Weights of a small transformer language model: a variant of Muon for these matrices.
Each number is 128 + 24 x the weight over its row's rms, rounded and kept within 0 to 255. Layers, rows and columns count from 0. The size above them is the row's rms in percent of the matrix's.

# layer 5 attention query, 640x640, rms 0.0242, rows 116-121, columns 0-127
size [ 98  94  93  92  95  89]
[[150 124 111 106 147 159 102 151 154 114 132 103 149  90 149 126 141 176 172 164 149 146 144 123 106 138 174 146 140  86 171 156 136  95 131 111  81  84 123 136 192 166 143 139 149 165 144 154 161 103  96 130 152 119 129 114 127 149 113 174 183 122 128 108 122 128 166 104 144 125 111 143 161 120 110 155  96 102 119 121 138 112  90 126  87 131 172 139  80 140 115 111 158 143 135 113 160  84 149 125 102 117 116 163 165 107 165 127 129  49 111 161 162 137  90 125 138 121 111 133 109 148 109 152 140 132  95 129]
 [161 111 146 121  91 140 103 135  97  95  82 126 179 123 116 149 106 160  95 116 153 171 134  86 132 135 122 112 107 139 145 136 120 121  85 154 166  80 124 142 121 152  79 147 125  90 106 143 133 130 119 160 143 175 164 139 108 180 120 161 109 143 170  91 132 108  96 127 144 125 166 121 112 124 115 145 109 125 130 127 107  44 145  95 168 143 106 152 106 142 102 102 148 119 126 133 111 146 144 109 120  86 115 164 129  98 101 109 158 150 125 147 151 138 163 117 158 151 122  73 174 117 130 113 134 119 161 180]
 [132  98 134 162 108 204 119 148 114 109 119 125  91 128 146 167 130 123 147 129  96 183 125 125 125 130 135 127 109 106 152  96  68  98  89 127 121 107 116 106 110 113 134 111 170 128 127 161 156 130 156  92 143 135 124 103 138 120 108 192 122 146 136  87 123  92 135 103 130 163 138 157 124  96 132 120 128 138 134 129 144 120 138 124 127 121 161 126 124 120 123 148 150 126 139 136 149  98 151 164 106 134 135 154 135 102 139 128 159  98 119 113 113 104 183 107  98 110  81 110 113 155 157 100  93 155 142 214]
 [138 130 143 135 156 168 111 141 142 140 121 143 120  73  88 151 147 135 145  95 140 146 134 119  86 142 157 135 136 153 188 160 109 122 109  79 142 134 131 119 146 133 146 153  68 143 124  74 114 135 129 150 154 179 122 116 161 126 118 113 138 100 103 172 158 157 114 154 137  93 140 130 112 162 162 126 139  94 168 195 130 169 124 135 159 146  99 120 109 120 110 105 125 140 108 123 130  76 138 120 134 113 163 124 143  88 119 152 126 148 111 132 121 136 111 154 131 110 123 154 117  90 132 134 134 122 186 141]
 [ 86  98  88 134 143 109 103 127 156 121 133 145 208 109 101  89 132 143 147 132 129 125 131 135 101 126 104 142 138 169 148 155 111 108 126  96 122 149 128 142 159 115 104 150 141 122 132  92 111 140 142 113 145 128 152 101 161 149 156  75 136 164 128 124 112 161 145  95  99 114 107 111 159 138 141 131 144 151  98 110 131 161 151 150 160 132 174 104 143 105 156 111 123 172 129 147 160 145 125 123  88 131 120 146 153 138 116 135 113 119 114 145 158 109 165  97 149 143 141 139  83 162 157 153 127 135 113 140]
 [121 138  93 101 121 123 157 166 103 126 171  96 111 196 110 117 117 124 100 178 134 146 123 134 149 159 155 144 122 114 127 120 178 112 100 145 140 101 126 106 152 127 113 117 130 114 140 143 156 131 143  91 124 117 131 137 168 119 158 140 168 125  76 140 182 133 133 131 156 141  72 106 150 155 131 175 133 151  99 132 114 156 134 139 154 147 112 141  78  98 130 105 115 187 125 118 145 125 150 143 148 127 117 178  98 117 121 150 128  96 155  88  96 157 128 147 114  91  96 130 119 128 136 147 130 129 149 124]]
# layer 5 attention key, 640x640, rms 0.023, rows 116-120, columns 0-127
size [ 94  93  91  88  97]
[[117 130 134 166 162 171 105 146 162 139 120 100 129 107 100 161 167 153 167 159 157 176 101 141 116 131 118 127 141 119 110 176 120  93 109 126 135 120 106 116 154  95 102 140 175 136 142 107 172 145 121 115 142 122  79 116 139 114 139 139 117 132 214 142 129 152 178 122 110 119 143 162 130 161 114 136 122 101 118 153  89 133 170 132 115 119 125 138 127 142 110 110 128 133 111  87 129 165 114 124 119 110 150 143 160 165  96 158 118 103 114 130 124 103 104  93 114 116 131 102 166 135 135 134 132 106 128 136]
 [ 94 153 115  79  93 156 119 117 158 185 110 116 125 127 114 147 129 142 146 122 104  98 151  89 145 135 121 110 120 101 147 132 119  76 133 142 150 114 140 136 118 181  87 151 139 103 108 109 141 129 162 125 118 158 141 107 143 117 113 135 108  87 143  57 131 138 137  98 136 113 156 109 122 143 114 108  97 143 155 116 129 100 103 144 142  93 160 131 140 131 133 134 152 143 110 105 111 107 154 102 148 158 131  82 138 117 154  78 117 134 119 154 104 149  73 149 122 109 115 158  84 123  94 159 125 154  97 137]
 [133 226 115 101 119 114 132 137 152 146 127 159 155 141 122 113 121 154 132 120 150 126 138  85 125 114 151 152 122 137 126 154 144 122  94 100 129 134 132 103 144 127 118 140 127  90 140 117 151  71 116  94 118  77 148 124 169 162 127 131 128 116 128 154 109  93 126 146 153 130 121 130 120 145 138 133 127  95 133 151 124 128 119 108 121 134 112 101 116 136 141 115 127 135 183 127 110 128 127  93 154 109 146  89 137 111 132 115  85 161 175 110 125 139 137  66  99  84 118  96 131  96 123 130  98 102 168 149]
 [150 116  97  71 126 131 140 118 134 164 104 107 111 108 121 114 145  89 132  99  95 112 148 119 146  99 117 105 166 143 160 149 124  94 115 124  96 159 148 134 156 146 117 120 160 165 146 155 172  92 127 136 116 111 154  89 121 175 134 147 140 152  78 118 106 114 144  78 125 168 123 110  84 137 185  92  92 196 158 159 157 149 109  60 175 133 140 145 101 139 146 118 138 135 106 117 138 130 115 157 175 163 140 124 129 127  95 126 123  93  94  98 128 125 113 171 134 126 128 110 113 144 146 125 126 129 111 152]
 [121 152 123  83 147  83 133 136 135 112 167 108 170 129  85  95 160 143  88 155 108 105 126 119 120 133 122 109 124 162 134 121 171 126 139 114  99  73  83 153 143 121 167 121 165  99 122 196 110 128 112 154 151 109 108 147 104 164 106 133 108 130 104 137 136 151 141 144 130  76 105 115 114  99 172 142 121 145 129 162 150 111 157 120 149 145 118 125 125 141 115 120 127 143 131 139 155 124 130 151 129 133 143 127 152 124 145 168 146  99 110 111 139 108 137 127 126 190 166 113 134  89 186 140  94 118 126 122]]